Weights of a small GPT-style language model, trained from scratch on English Wikipedia.
Size: 2 heads of 64, MLP 384 tanh GELU, vocabulary 922.
Architecture: LayerNorm before each block, learned positions, biases, untied embeddings.
Training: a variant of Muon for these matrices, 96M tokens.
Each number is 200 + 40 x the weight over its row's rms, rounded and kept within 0 to 999. Layers, rows and columns count from 0. The size before them is the row's rms in percent of the matrix's.

# down: layer 10 MLP down (transposed), 384x96, rms 0.0667, rows 169-204, columns 0-95
# up: layer 10 MLP up, 384x96, rms 0.142, rows 170-205, columns 0-95
down169,085,197,147,206,218,225,201,193,157,219,254,228,159,213,272,201,158,165,200,197,197,204,201,171,190,178,164,177,215,208,234,208,131,250,162,204,251,184,247,260,200,212,237,246,176,171,242,211,192,131,298,149,157,275,137,134,125,147,206,170,210,228,224,249,129,146,184,247,232,161,234,267,214,238,198,208,189,208,217,185,245,193,200,182,172,131,305,112,188,211,168,164,255,175,233,205,260
up170,103,236,189,210,226,176,269,194,235,178,201,156,190,168,154,234,271,217,253,169,136,199,240,153,85,214,189,209,216,184,264,194,125,218,199,143,253,195,215,212,226,185,190,169,241,161,169,232,245,205,211,197,197,186,148,112,240,208,229,151,289,268,281,182,189,132,170,200,161,251,179,203,226,143,204,290,231,192,140,196,203,205,269,216,186,198,144,137,219,223,205,160,176,163,220,156,185
down170,088,107,194,258,173,163,217,273,139,233,198,296,269,208,185,230,181,272,210,183,207,236,196,229,176,179,185,177,183,228,175,139,207,199,228,182,164,201,244,199,176,212,157,239,129,200,201,222,195,208,139,303,138,180,193,274,189,165,157,206,205,197,183,186,165,263,184,106,235,196,230,228,147,291,203,134,137,243,222,217,172,126,195,232,190,239,218,271,226,216,187,168,211,177,184,209,196
up171,111,242,240,112,124,196,219,123,217,216,208,138,181,194,214,183,192,178,169,244,195,181,204,271,349,190,172,213,153,225,193,206,252,159,214,171,224,239,170,236,225,237,199,189,289,238,149,134,204,238,171,196,228,186,146,150,193,167,219,256,140,222,180,223,232,163,179,136,187,172,198,256,102,254,225,196,199,198,250,213,210,231,220,229,196,267,158,202,183,170,224,251,212,150,199,190,234
down171,097,137,169,194,187,208,221,303,41,168,186,219,225,178,173,227,249,203,212,103,204,181,209,221,177,229,188,215,186,167,181,121,190,186,278,182,280,162,218,128,163,191,237,244,179,141,255,176,180,196,243,193,171,172,207,251,224,251,201,163,174,273,196,187,172,207,207,266,191,196,230,218,222,228,245,228,163,196,215,220,217,185,187,171,191,219,174,220,173,247,200,173,235,240,242,236,100
up172,097,176,208,249,257,176,268,156,239,191,206,144,260,99,240,212,236,159,216,144,235,240,154,216,182,172,228,218,233,218,250,256,237,235,117,148,279,164,179,145,183,217,162,111,172,182,202,197,183,220,222,165,249,191,175,265,198,186,227,220,212,256,214,161,241,224,163,202,173,221,270,151,211,173,165,192,173,207,63,165,168,172,242,201,227,211,188,227,213,186,234,213,183,130,182,215,170
down172,084,246,219,234,174,148,160,184,185,205,196,218,197,239,202,163,265,273,270,216,157,181,182,262,205,255,195,145,280,199,204,164,146,180,243,133,168,143,172,214,262,203,185,105,149,236,150,218,215,250,202,236,278,166,253,155,222,179,192,225,225,195,229,209,214,160,101,166,163,167,201,283,242,252,190,210,202,169,200,198,252,155,134,232,217,220,144,231,152,203,196,211,256,218,161,173,157
up173,109,196,214,182,190,153,218,194,208,151,207,195,194,255,203,181,239,152,260,116,213,270,165,210,256,281,197,203,187,176,169,193,178,136,184,160,211,172,152,227,158,181,181,123,247,174,187,201,203,207,115,238,123,275,298,200,191,166,231,214,208,227,216,183,154,245,149,189,121,236,225,225,295,201,206,225,176,285,157,164,157,232,171,197,213,246,253,213,241,189,249,183,144,256,220,190,193
down173,111,256,189,231,132,138,194,221,228,151,185,218,152,188,243,150,74,202,183,232,161,166,176,148,197,166,182,255,274,210,229,203,217,216,205,190,274,190,149,219,230,138,215,201,171,253,203,202,175,218,215,183,150,237,216,264,162,185,146,238,235,234,180,206,260,152,245,299,208,151,163,187,118,255,161,169,251,193,148,215,226,182,235,156,188,187,199,256,157,174,230,248,229,185,205,247,258
up174,093,229,219,134,186,170,213,202,203,172,168,117,168,208,235,204,211,201,283,212,224,260,122,211,190,244,285,207,281,171,220,165,184,201,196,139,263,125,189,276,165,223,180,210,140,180,141,207,182,226,164,284,195,216,215,195,204,166,191,208,156,269,150,193,123,242,227,196,193,211,249,256,201,221,232,196,219,190,188,159,177,250,159,102,184,212,138,244,187,229,261,181,205,148,236,224,242
down174,080,184,180,169,266,186,170,239,261,186,185,250,236,230,185,136,264,178,242,189,206,182,205,290,148,222,130,148,206,229,177,201,187,211,188,300,192,297,204,247,180,188,205,202,182,171,103,205,210,237,208,169,202,225,168,243,223,208,143,100,226,117,193,209,239,190,225,237,155,141,164,231,172,156,196,152,148,183,210,263,267,178,205,198,165,232,219,215,218,206,193,271,222,143,180,241,241
up175,114,298,211,218,229,236,152,188,244,143,196,218,214,168,146,242,179,122,168,175,227,219,240,158,191,289,150,155,212,188,298,167,170,177,220,157,205,227,222,300,193,260,224,238,196,271,102,201,217,213,200,152,219,173,233,199,224,174,119,209,132,207,176,144,261,281,214,175,213,255,201,166,217,173,162,150,160,175,212,211,238,197,166,177,202,199,208,171,159,226,249,209,238,186,185,226,226
down175,129,211,199,209,139,203,208,231,174,269,220,193,126,177,231,234,233,211,227,217,241,206,212,132,237,260,245,261,217,176,202,124,225,248,232,212,198,180,148,171,135,223,182,155,156,260,171,195,206,240,249,214,183,245,226,293,129,199,214,253,150,155,219,194,168,168,187,184,134,200,144,188,187,224,243,205,132,307,239,122,160,208,141,223,218,215,183,99,254,208,184,171,212,187,195,213,198
up176,102,167,195,136,102,194,235,172,277,226,171,186,141,178,216,166,201,237,213,145,168,208,240,169,204,179,164,235,235,179,244,221,156,258,186,216,245,186,178,164,260,261,132,232,165,223,196,240,189,222,163,205,132,242,221,210,293,127,214,238,242,235,286,215,207,166,266,169,150,200,205,194,190,183,181,188,180,228,120,202,125,209,183,274,160,182,278,241,180,182,166,161,164,156,218,222,232
down176,102,198,193,192,252,228,256,125,157,188,212,240,231,209,121,151,255,287,167,194,164,247,182,196,210,153,292,152,193,175,238,197,193,194,135,168,215,222,196,228,219,249,241,198,182,188,237,247,205,213,150,226,188,113,169,132,157,196,198,217,282,180,236,170,242,139,191,210,228,164,235,212,225,169,275,223,270,168,244,188,202,173,188,139,139,246,163,235,175,217,163,184,220,136,211,268,137
up177,099,193,211,261,234,277,218,208,139,191,205,172,216,171,236,200,240,155,239,122,220,200,213,184,281,207,132,223,168,219,179,171,192,249,193,201,179,209,155,169,218,215,166,156,192,276,156,180,183,222,211,219,248,231,191,233,191,225,214,285,126,182,170,161,171,161,174,109,169,196,169,186,172,280,144,177,175,150,189,279,251,175,211,243,252,235,264,139,143,164,253,197,210,204,281,139,216
down177,105,219,249,216,177,188,243,187,200,208,142,216,167,222,194,209,217,245,152,277,163,189,231,163,215,213,160,158,268,197,246,185,220,178,212,195,232,268,212,211,268,150,219,161,215,165,226,215,156,182,189,209,211,149,113,175,193,247,158,146,244,140,226,179,302,128,224,229,221,181,193,171,186,178,304,226,226,172,208,191,223,250,181,218,138,243,183,276,166,194,98,176,94,223,197,212,202
up178,105,289,197,188,211,200,240,182,290,159,186,174,150,169,243,170,242,234,160,218,211,280,136,188,299,185,209,188,144,171,233,201,239,141,255,175,223,148,222,170,187,179,175,153,197,214,216,195,216,163,230,150,180,205,203,221,229,239,254,188,151,265,196,174,226,165,209,248,190,119,162,197,200,245,169,181,251,247,179,199,84,195,250,199,228,301,180,206,225,144,209,196,223,240,236,144,173
down178,116,168,241,215,170,202,205,166,250,170,144,215,218,203,129,176,201,299,238,222,238,177,228,225,179,160,211,205,163,186,216,142,167,219,223,236,217,236,209,252,199,271,183,236,156,208,130,209,121,245,139,214,248,186,199,225,219,211,208,198,168,188,152,288,206,231,276,190,193,110,192,173,222,228,220,138,251,82,226,188,199,249,183,234,234,194,135,213,163,215,131,239,194,236,236,129,166
up179,092,206,225,139,198,177,202,200,148,172,198,210,259,252,171,301,286,195,103,245,246,210,305,207,189,187,196,171,219,174,189,212,208,166,179,240,215,184,262,230,188,200,207,166,273,231,188,152,223,212,221,234,159,236,123,206,180,264,227,148,147,237,129,145,257,195,249,190,227,202,197,165,255,199,178,181,139,243,210,251,166,148,196,190,221,224,128,187,248,174,226,207,176,161,124,178,180
down179,110,256,292,225,150,237,201,170,211,174,218,194,172,240,198,239,145,197,226,196,185,184,251,200,209,246,182,136,214,198,150,179,164,233,282,219,271,210,161,189,239,193,204,192,249,124,179,201,205,210,199,157,156,144,228,226,239,163,164,175,190,85,199,236,153,164,224,119,229,211,264,168,231,178,243,97,182,189,254,231,251,253,216,215,233,176,226,176,181,271,137,197,142,175,259,192,196
up180,110,270,167,183,216,188,127,246,216,231,161,177,196,209,154,166,206,171,286,215,233,236,307,161,268,247,252,213,200,215,88,155,203,194,206,176,213,202,217,158,195,194,167,190,193,203,228,211,175,273,242,152,222,207,228,138,168,228,248,169,221,163,251,132,207,208,214,168,203,124,188,156,126,286,164,239,198,157,242,191,190,248,118,186,208,167,207,183,258,177,192,229,231,179,144,187,231
down180,122,173,173,199,176,219,222,144,223,140,236,230,211,187,207,151,160,203,208,136,139,127,152,113,189,221,199,190,135,145,147,223,205,170,226,214,283,223,209,194,174,304,169,180,240,139,171,229,182,167,152,180,214,236,200,204,237,184,204,206,293,185,227,203,201,267,218,219,207,241,206,227,212,246,288,231,276,198,139,181,179,139,184,184,194,201,251,202,207,214,257,200,136,279,209,273,160
up181,094,168,207,209,162,262,216,170,247,160,170,223,174,212,229,231,161,252,156,212,161,136,182,199,281,210,215,144,216,155,244,276,253,239,220,178,174,159,226,213,109,143,172,185,253,181,180,237,168,165,176,263,201,205,188,262,164,204,237,156,169,205,215,210,140,254,215,263,222,203,281,204,213,98,197,87,156,141,175,187,190,229,242,210,181,175,206,227,173,199,224,226,249,279,207,174,209
down181,097,150,263,247,204,171,183,253,213,205,271,191,134,178,213,217,204,209,232,186,157,176,172,197,189,244,239,194,136,266,152,218,184,190,165,105,204,176,142,121,276,239,172,215,186,226,230,176,196,238,251,229,216,207,252,195,158,217,190,164,195,196,180,142,276,216,199,232,184,132,156,220,219,219,196,289,187,238,235,211,177,258,236,147,247,214,199,180,203,200,132,169,230,147,85,250,252
up182,090,201,247,163,231,137,229,269,300,188,162,203,184,148,209,261,237,171,128,218,184,191,202,204,162,177,206,199,160,196,238,249,187,160,181,268,206,179,239,201,175,162,217,190,206,186,174,156,166,242,187,138,115,208,159,185,229,172,214,119,216,245,202,140,237,294,165,241,174,201,263,162,250,170,215,158,191,145,209,194,226,112,225,248,216,260,184,198,265,228,160,232,169,213,257,179,273
down182,100,236,234,222,258,198,194,207,180,261,206,194,162,258,308,168,208,195,274,151,205,194,243,187,101,258,212,218,252,162,180,198,173,183,128,186,195,169,135,178,252,224,228,161,135,236,179,143,233,220,217,235,256,213,261,221,200,239,129,134,156,208,153,246,222,222,184,191,234,184,202,178,178,199,120,195,151,198,283,226,205,132,239,153,180,179,215,239,136,198,153,218,201,205,174,267,207
up183,099,232,174,127,198,171,188,220,209,207,163,209,202,169,206,128,153,169,178,207,233,159,237,244,246,68,151,200,216,240,186,265,234,188,207,219,190,235,237,165,149,204,187,166,219,209,179,165,158,235,223,194,232,181,184,213,208,107,228,211,200,164,242,122,265,227,249,229,241,232,257,231,209,183,159,186,189,194,208,213,147,226,173,228,181,216,253,147,151,112,216,231,261,120,310,181,226
down183,095,123,298,184,167,218,191,180,123,189,234,211,233,228,247,216,178,208,209,202,138,164,190,176,170,262,126,186,179,201,230,190,229,247,188,201,231,201,122,213,252,187,200,207,176,202,259,294,254,201,178,223,208,281,288,197,220,243,186,170,170,168,190,254,207,190,130,196,283,150,173,154,181,187,200,168,202,164,208,157,193,168,254,194,217,252,166,262,151,232,228,257,128,147,161,161,213
up184,103,172,188,249,252,197,170,181,176,169,196,162,185,161,214,208,164,136,273,214,156,226,172,149,125,256,250,227,155,165,213,218,235,164,191,128,187,269,185,242,200,225,213,193,217,168,228,235,235,247,191,238,229,101,259,234,243,171,203,105,219,220,152,208,215,207,239,175,234,193,247,203,261,234,156,246,149,202,232,117,137,194,181,259,184,259,170,218,189,241,169,155,295,156,210,220,228
down184,102,141,195,172,217,210,254,173,154,244,180,173,233,261,168,224,276,232,196,239,193,162,201,224,228,235,228,123,297,208,227,195,237,129,114,138,195,234,147,226,227,200,249,203,198,118,193,243,208,152,179,171,251,162,94,206,202,192,175,208,190,199,181,151,199,164,199,264,240,137,231,206,201,190,233,223,262,121,190,229,198,175,194,197,198,234,192,249,251,186,165,228,232,126,207,155,275
up185,106,188,199,114,142,228,234,180,208,191,139,164,189,185,237,193,219,276,195,218,164,193,282,175,218,207,228,228,247,137,235,144,241,165,210,203,188,236,213,293,190,177,242,177,168,208,123,156,226,189,183,203,212,173,208,193,246,148,197,220,217,179,221,199,271,105,254,266,207,203,214,119,195,191,154,237,212,137,208,181,209,233,336,225,177,135,132,196,189,237,224,218,215,162,216,177,162
down185,120,174,233,244,218,151,145,245,207,182,233,213,189,108,195,260,173,213,210,200,229,231,183,237,263,207,209,180,126,228,98,233,152,161,217,173,207,222,235,160,145,204,239,239,184,218,185,201,224,165,186,190,167,143,197,191,187,254,203,314,248,211,149,138,154,276,226,201,216,293,249,203,199,236,225,240,255,194,234,160,148,228,191,157,142,212,206,252,206,142,222,173,146,153,177,250,161
up186,089,197,228,224,231,162,206,217,177,148,136,153,214,230,174,181,212,177,187,237,144,231,173,163,209,225,150,179,257,201,239,186,171,192,173,200,214,133,199,155,146,179,91,252,189,205,254,220,224,245,255,138,189,243,244,202,189,246,218,243,271,224,182,224,129,263,242,164,209,246,204,153,243,248,199,165,133,267,245,264,169,151,187,132,238,240,232,177,293,160,164,164,235,180,157,211,172
down186,102,241,200,138,178,248,218,222,206,200,186,116,256,157,222,182,251,225,281,157,255,145,165,231,188,222,182,248,193,197,187,170,229,171,167,164,204,215,159,188,278,237,265,148,135,149,134,182,216,244,209,191,231,223,275,166,211,175,214,136,154,199,141,166,183,184,216,246,233,281,246,275,120,223,244,163,180,164,216,241,211,200,173,226,194,213,182,190,182,119,267,238,190,171,140,231,201
up187,091,212,147,159,258,268,212,190,157,183,259,176,207,114,222,184,222,189,150,174,152,168,196,229,191,178,95,258,232,228,194,266,219,258,191,177,171,237,256,181,236,179,175,188,201,248,214,158,209,213,142,236,207,163,190,239,155,205,150,244,160,210,108,171,182,195,272,275,124,179,241,147,278,201,202,218,238,249,177,115,204,211,211,207,154,238,254,180,251,186,167,221,217,195,254,186,196
down187,073,202,250,213,158,153,246,223,270,231,164,158,168,192,189,189,148,291,217,154,249,213,257,186,177,221,262,143,208,163,163,165,207,120,187,190,228,251,89,187,222,164,213,169,224,160,159,167,248,186,181,214,266,261,225,146,207,160,181,151,227,213,180,214,192,176,198,167,224,192,195,262,190,260,194,193,182,206,152,216,271,201,208,197,181,234,199,297,174,105,217,290,182,220,158,206,242
up188,107,153,219,179,196,187,155,171,234,261,181,156,216,183,181,254,244,165,263,217,130,255,277,140,220,256,236,210,200,198,230,291,213,216,211,156,210,152,193,139,200,212,210,251,217,138,210,193,227,208,193,231,276,136,156,199,160,209,161,229,205,248,270,199,240,181,178,196,272,232,219,167,159,161,146,164,229,204,196,186,112,219,209,168,262,177,172,107,197,267,195,160,224,197,254,219,128
down188,097,181,185,250,168,228,166,188,274,183,220,167,193,147,194,102,158,204,179,224,213,199,155,215,191,291,222,214,272,221,196,254,157,183,199,181,203,197,165,237,136,184,191,214,195,209,172,210,208,149,184,235,199,196,219,213,142,200,255,246,172,154,194,191,201,184,249,170,282,155,161,264,250,202,253,177,189,152,220,163,240,266,162,194,206,347,152,281,216,115,175,169,201,237,173,198,175
up189,099,216,212,144,191,308,230,148,306,195,200,192,176,217,211,231,199,228,153,213,189,212,171,189,188,204,220,222,157,208,198,226,177,234,124,158,206,152,198,219,176,230,253,214,260,213,162,201,133,280,123,180,176,217,204,263,138,215,231,218,232,227,176,182,210,216,218,240,182,184,209,223,184,291,270,181,173,212,294,226,116,227,131,169,136,152,211,173,203,152,238,162,266,190,150,170,182
down189,103,292,176,206,232,155,180,177,143,165,231,239,192,173,171,246,227,245,191,178,193,229,173,133,200,139,216,194,186,300,215,147,156,207,248,211,150,250,254,213,242,177,207,151,112,217,221,180,218,169,228,132,167,137,263,175,208,211,180,265,136,205,206,238,229,177,183,178,255,173,204,163,221,160,181,221,249,208,212,276,247,213,252,197,240,114,202,194,142,231,162,147,180,224,190,214,289
up190,095,234,208,244,265,216,203,186,239,150,206,317,204,176,201,181,204,229,279,127,179,232,179,148,173,156,214,177,279,228,160,231,227,209,177,186,184,219,202,192,217,213,145,169,175,156,209,191,162,192,123,177,201,141,204,172,155,215,188,190,213,253,145,230,221,179,294,232,198,184,287,229,239,144,174,229,220,265,229,255,229,189,173,223,199,234,205,208,228,159,156,126,222,81,242,158,180
down190,100,190,180,135,201,226,199,258,197,215,122,143,219,169,238,189,238,186,156,224,195,258,218,251,239,244,135,264,179,127,223,262,267,126,161,177,274,192,217,162,224,192,157,201,210,165,185,128,200,208,211,208,228,225,201,231,146,261,236,194,192,199,212,234,182,150,218,143,202,210,166,78,202,254,256,237,240,224,155,201,128,144,230,139,278,206,219,215,185,203,193,249,168,232,176,197,178
up191,093,152,253,228,235,153,262,175,222,177,110,201,212,182,155,224,247,189,225,191,237,171,188,191,164,228,185,254,125,173,185,218,182,226,134,159,188,141,253,154,256,222,178,165,256,132,251,144,165,197,248,224,211,139,215,218,292,169,231,226,214,189,203,244,196,262,210,219,209,193,122,116,229,135,177,217,234,253,186,137,121,247,240,255,219,222,241,216,190,179,229,213,237,236,220,168,228
down191,105,261,220,195,209,261,258,129,215,291,157,200,226,191,210,251,88,179,186,192,241,178,173,240,174,138,176,180,256,245,180,135,137,138,258,206,142,286,191,128,205,217,198,218,266,242,178,214,191,250,232,204,225,155,142,221,215,255,201,212,163,260,191,139,209,236,171,239,212,168,215,156,243,201,194,236,207,142,174,194,220,200,251,216,209,220,215,164,156,158,215,239,229,198,153,141,156
up192,109,309,180,172,252,179,208,192,230,154,190,175,207,121,190,154,232,199,185,157,233,203,159,240,219,253,171,201,215,168,210,220,180,164,193,171,222,195,182,261,226,202,174,195,271,168,228,257,191,163,174,241,198,222,201,256,282,203,212,60,132,154,183,178,219,120,203,274,231,231,210,140,218,208,214,190,152,174,163,150,220,208,231,219,162,222,184,295,247,230,233,158,264,215,174,176,159
down192,092,216,131,94,211,199,200,193,242,203,227,160,258,211,220,220,204,127,191,221,212,279,207,241,202,281,208,199,159,153,161,152,138,113,168,128,155,197,220,176,149,166,254,269,238,171,146,171,192,177,174,196,281,204,230,179,249,186,260,183,248,168,216,259,174,218,240,218,231,176,152,246,216,213,235,247,174,185,260,245,192,167,183,209,166,218,140,206,206,265,170,272,164,185,197,167,228
up193,106,244,199,240,158,246,178,221,225,192,213,222,214,159,223,201,190,162,149,157,158,146,205,203,154,158,182,195,156,207,174,199,292,196,170,99,187,215,137,222,136,174,242,198,251,218,272,180,162,199,217,192,259,204,223,219,220,249,189,158,244,214,122,181,220,248,160,209,224,184,220,210,235,224,237,189,150,198,191,229,175,251,284,216,241,179,160,224,326,160,167,197,282,204,195,247,101
down193,083,196,151,223,278,199,168,178,223,148,240,264,207,258,235,258,238,204,221,174,200,237,191,178,232,269,92,242,164,159,193,136,144,192,229,234,235,198,212,217,182,163,221,215,163,136,124,169,232,209,256,209,174,153,191,164,221,200,213,182,258,204,155,215,176,160,254,231,188,235,247,250,172,152,244,199,191,235,187,170,194,169,139,194,155,239,270,269,163,159,163,213,100,191,163,246,258
up194,105,180,180,246,261,213,191,239,205,237,161,184,201,163,111,231,246,111,226,147,199,215,125,208,260,242,156,217,221,179,194,179,206,221,250,214,202,318,191,206,205,185,190,128,204,228,154,205,131,248,217,206,218,192,203,164,278,163,203,240,165,218,225,166,152,240,126,155,221,248,163,169,187,208,218,151,175,137,200,202,198,157,251,172,246,262,175,264,226,199,284,132,236,184,245,195,217
down194,108,144,145,212,202,249,249,226,180,166,196,226,289,220,272,185,208,199,182,174,243,183,229,161,139,205,213,235,207,186,172,240,151,139,135,250,173,154,199,249,209,206,235,164,213,245,148,176,164,218,266,186,194,153,214,101,259,235,157,231,173,235,219,239,274,142,222,163,242,152,172,224,216,200,145,203,235,195,209,273,255,215,216,148,192,160,181,193,237,228,99,159,235,208,223,126,218
up195,091,196,188,171,167,206,225,193,188,243,192,261,193,147,174,153,289,262,184,146,198,288,178,143,147,188,253,220,179,194,198,172,209,115,195,164,261,238,157,118,250,201,259,135,252,145,208,189,161,163,194,255,213,196,184,186,197,256,185,251,173,256,195,195,153,188,230,202,209,272,284,188,201,195,265,163,159,187,177,206,186,238,221,138,211,248,211,194,249,228,221,102,210,242,229,155,213
down195,100,174,183,259,192,181,230,259,187,192,160,108,149,309,277,214,204,130,192,192,189,191,230,201,236,186,205,179,259,158,200,234,203,215,205,160,157,164,297,179,165,225,160,274,183,244,250,225,221,248,154,224,238,245,229,230,186,125,193,203,160,127,246,203,266,114,229,216,214,150,167,182,171,188,156,136,192,213,216,183,212,219,165,202,239,136,232,271,249,207,206,177,164,182,206,202,165
up196,103,258,165,247,239,241,195,208,245,200,118,237,172,203,226,191,203,198,224,257,243,210,227,183,278,179,187,200,214,232,260,173,226,157,205,194,209,130,221,186,214,227,208,247,214,218,117,140,186,229,207,217,145,112,117,211,205,122,249,251,187,201,177,198,208,163,183,134,199,174,197,113,189,120,203,209,300,184,160,230,148,232,152,227,264,172,214,208,224,176,245,195,236,182,283,246,180
down196,107,179,201,163,195,127,224,165,115,169,313,194,214,201,235,186,242,239,204,203,142,167,189,156,128,212,186,195,237,231,189,191,162,154,245,228,173,202,236,186,197,219,114,167,158,202,185,174,191,202,227,200,198,201,284,188,240,248,182,257,290,237,167,272,179,215,249,184,269,220,169,128,234,311,212,232,169,174,225,137,211,203,206,183,260,138,183,189,191,230,230,167,230,174,211,185,138
up197,102,194,203,212,150,241,123,211,220,180,172,178,205,146,202,174,240,248,179,183,190,173,214,278,239,307,164,226,181,107,170,154,206,187,188,187,205,138,216,257,203,137,253,156,206,232,248,248,232,206,238,238,124,108,214,249,202,92,225,218,244,290,171,172,165,190,207,181,213,241,271,177,193,189,214,140,233,195,258,216,253,175,216,207,185,194,145,252,207,231,176,186,186,243,197,198,218
down197,093,210,172,230,202,194,199,110,183,190,164,202,241,216,179,194,144,210,165,173,205,152,151,220,244,148,206,152,222,273,211,198,151,217,260,322,223,317,159,256,149,232,212,169,188,265,215,161,160,238,195,263,294,256,179,171,216,182,170,133,247,224,247,217,202,207,191,209,207,178,161,191,209,152,239,169,131,158,151,248,223,212,178,178,161,200,170,189,151,142,261,195,208,220,193,229,218
up198,095,203,227,193,264,156,207,185,133,176,269,262,228,214,180,167,229,211,220,217,195,154,156,171,231,213,219,163,214,223,233,127,156,264,204,167,227,129,179,128,301,185,108,178,263,232,216,176,176,194,184,152,165,157,263,217,256,217,246,192,184,183,170,124,214,231,168,221,240,126,212,197,199,208,162,217,203,199,166,271,225,179,187,227,154,236,213,304,278,163,236,206,204,199,229,161,164
down198,108,187,172,218,231,249,255,147,232,228,153,175,242,214,241,235,173,163,191,134,211,239,232,196,192,211,212,271,219,219,234,255,193,156,109,120,121,163,204,255,154,235,209,219,223,180,246,215,191,260,182,207,244,188,161,195,119,167,208,188,195,201,178,229,196,188,191,233,152,267,93,197,190,148,252,177,256,190,152,244,211,197,115,196,198,197,199,165,158,231,220,240,233,198,157,188,315
up199,092,296,187,199,264,140,210,213,191,201,218,244,211,197,203,205,194,152,129,156,204,206,146,200,183,150,194,220,304,122,175,178,212,209,198,217,205,172,213,182,248,230,198,104,191,230,214,172,136,221,237,207,256,199,207,135,213,302,261,235,251,243,181,187,205,199,160,167,198,195,203,226,209,88,205,254,199,131,253,239,181,197,175,190,171,177,218,207,236,285,149,175,192,162,229,130,203
down199,111,203,154,220,254,191,225,231,172,220,149,261,145,146,220,269,245,185,150,239,200,216,216,256,201,213,225,185,201,194,190,199,225,179,312,271,212,209,194,172,220,192,263,274,232,171,255,182,137,227,193,141,167,284,219,232,226,195,196,106,193,192,226,171,232,159,260,118,133,211,238,193,209,242,190,131,144,239,158,199,221,149,223,120,198,147,169,204,168,229,162,185,179,157,172,210,220
up200,101,213,169,219,183,214,209,206,211,193,142,162,173,148,184,254,236,237,186,220,246,220,223,203,164,162,185,153,207,149,255,153,260,237,182,147,212,171,246,238,298,112,217,181,231,202,222,161,267,190,160,201,233,198,182,274,211,142,208,161,198,240,126,179,230,227,154,127,195,199,181,183,191,263,216,160,203,189,221,182,187,124,270,166,204,272,291,193,129,146,220,257,221,263,229,189,249
down200,099,224,227,238,180,275,232,148,219,273,236,212,283,192,193,153,164,162,218,256,179,263,175,185,124,166,216,134,170,195,189,237,199,131,260,189,232,174,168,290,214,252,190,174,210,114,200,184,215,259,182,157,178,232,189,266,192,121,231,207,163,184,249,219,162,175,222,123,194,156,177,200,249,165,132,267,195,213,217,203,205,194,201,162,150,198,206,212,209,184,208,165,184,258,268,251,137
up201,102,229,171,147,208,240,193,157,232,173,185,218,232,186,158,217,201,199,312,190,176,161,238,169,200,239,191,139,202,187,225,198,253,275,212,222,230,161,187,162,221,210,120,142,229,233,229,138,204,168,251,189,207,201,213,201,230,155,125,195,191,271,203,240,105,176,170,142,198,128,149,220,215,189,248,214,185,196,219,161,116,234,175,177,171,284,211,318,257,160,223,226,213,244,175,207,219
down201,124,164,200,255,246,159,208,270,148,182,183,260,162,227,210,199,199,155,194,145,255,220,280,225,228,183,266,218,248,233,168,130,196,180,225,215,169,189,259,268,230,193,169,168,164,152,219,239,244,225,190,158,122,172,257,105,173,140,222,149,101,148,147,195,174,239,231,230,210,239,234,219,201,221,194,238,234,205,167,273,266,216,221,198,193,173,154,128,223,207,218,206,188,143,175,185,217
up202,106,166,148,225,203,218,196,226,162,265,189,190,236,239,207,204,236,206,254,211,166,207,206,224,221,196,199,278,164,170,192,247,148,225,258,186,210,136,186,150,263,187,200,187,275,259,301,150,214,190,220,308,191,225,144,193,223,85,190,153,218,229,159,169,184,194,208,180,169,201,219,181,204,120,224,192,153,196,189,253,204,259,143,154,118,173,294,209,205,164,179,187,211,139,202,207,225
down202,105,177,241,162,201,248,234,293,201,246,179,183,166,184,223,165,167,164,171,176,191,228,213,178,218,238,202,202,255,154,258,198,239,126,185,227,255,204,244,202,155,173,245,169,134,175,82,194,192,148,155,150,144,170,251,207,258,289,246,197,207,173,186,284,248,203,154,148,224,159,112,195,228,219,137,224,207,280,188,186,237,205,228,210,211,192,148,251,227,204,242,182,227,197,189,163,223
up203,093,162,173,126,240,215,178,250,264,212,251,230,149,162,177,205,210,208,220,283,190,121,177,182,161,217,181,157,157,198,125,140,202,212,244,231,228,243,205,114,143,182,199,165,167,202,177,152,147,227,253,227,192,203,205,256,189,225,254,209,173,256,140,182,212,191,261,167,204,215,179,126,233,174,196,261,176,180,205,248,153,167,250,216,231,213,209,279,218,292,226,170,220,235,231,266,133
down203,086,205,143,246,212,198,180,237,214,288,146,254,235,216,150,210,197,240,238,157,280,205,193,180,171,156,169,175,229,154,171,195,252,193,197,170,175,222,211,159,249,185,210,241,218,183,211,251,229,192,204,160,226,228,220,183,172,152,121,276,256,289,257,174,177,258,139,244,245,183,183,230,192,163,249,134,165,201,136,171,296,127,156,154,185,229,200,194,196,205,154,178,270,164,158,157,212
up204,105,150,129,151,240,222,164,215,219,174,213,227,222,264,245,248,225,218,159,183,187,126,244,224,220,218,186,249,191,203,246,238,225,242,217,151,232,100,221,204,220,152,114,245,203,233,228,177,177,271,209,233,192,192,275,220,201,156,249,197,229,233,309,186,195,236,253,204,187,182,137,183,144,246,137,245,147,171,181,162,179,240,189,182,211,204,179,188,130,132,117,233,234,171,182,195,198
down204,117,181,198,165,210,178,284,169,168,118,134,236,235,186,288,141,187,222,189,121,148,170,181,250,168,261,226,262,115,218,192,255,242,221,146,216,157,174,284,235,200,279,253,141,229,204,224,221,193,213,201,242,189,196,233,143,166,144,262,210,212,198,220,160,198,180,212,233,238,176,229,219,237,177,118,251,182,159,161,178,198,206,165,151,176,277,192,152,224,183,188,227,203,195,219,215,241
up205,092,171,203,104,158,209,170,152,208,188,242,170,151,221,200,237,190,192,172,147,168,316,200,193,243,224,221,244,196,205,140,211,186,189,181,191,223,240,218,302,143,221,222,266,242,194,198,167,168,180,184,197,260,199,249,263,220,190,234,199,143,153,242,226,223,125,186,169,210,179,272,206,207,159,176,168,173,284,226,172,202,246,232,204,176,186,226,193,179,234,199,73,240,178,232,166,124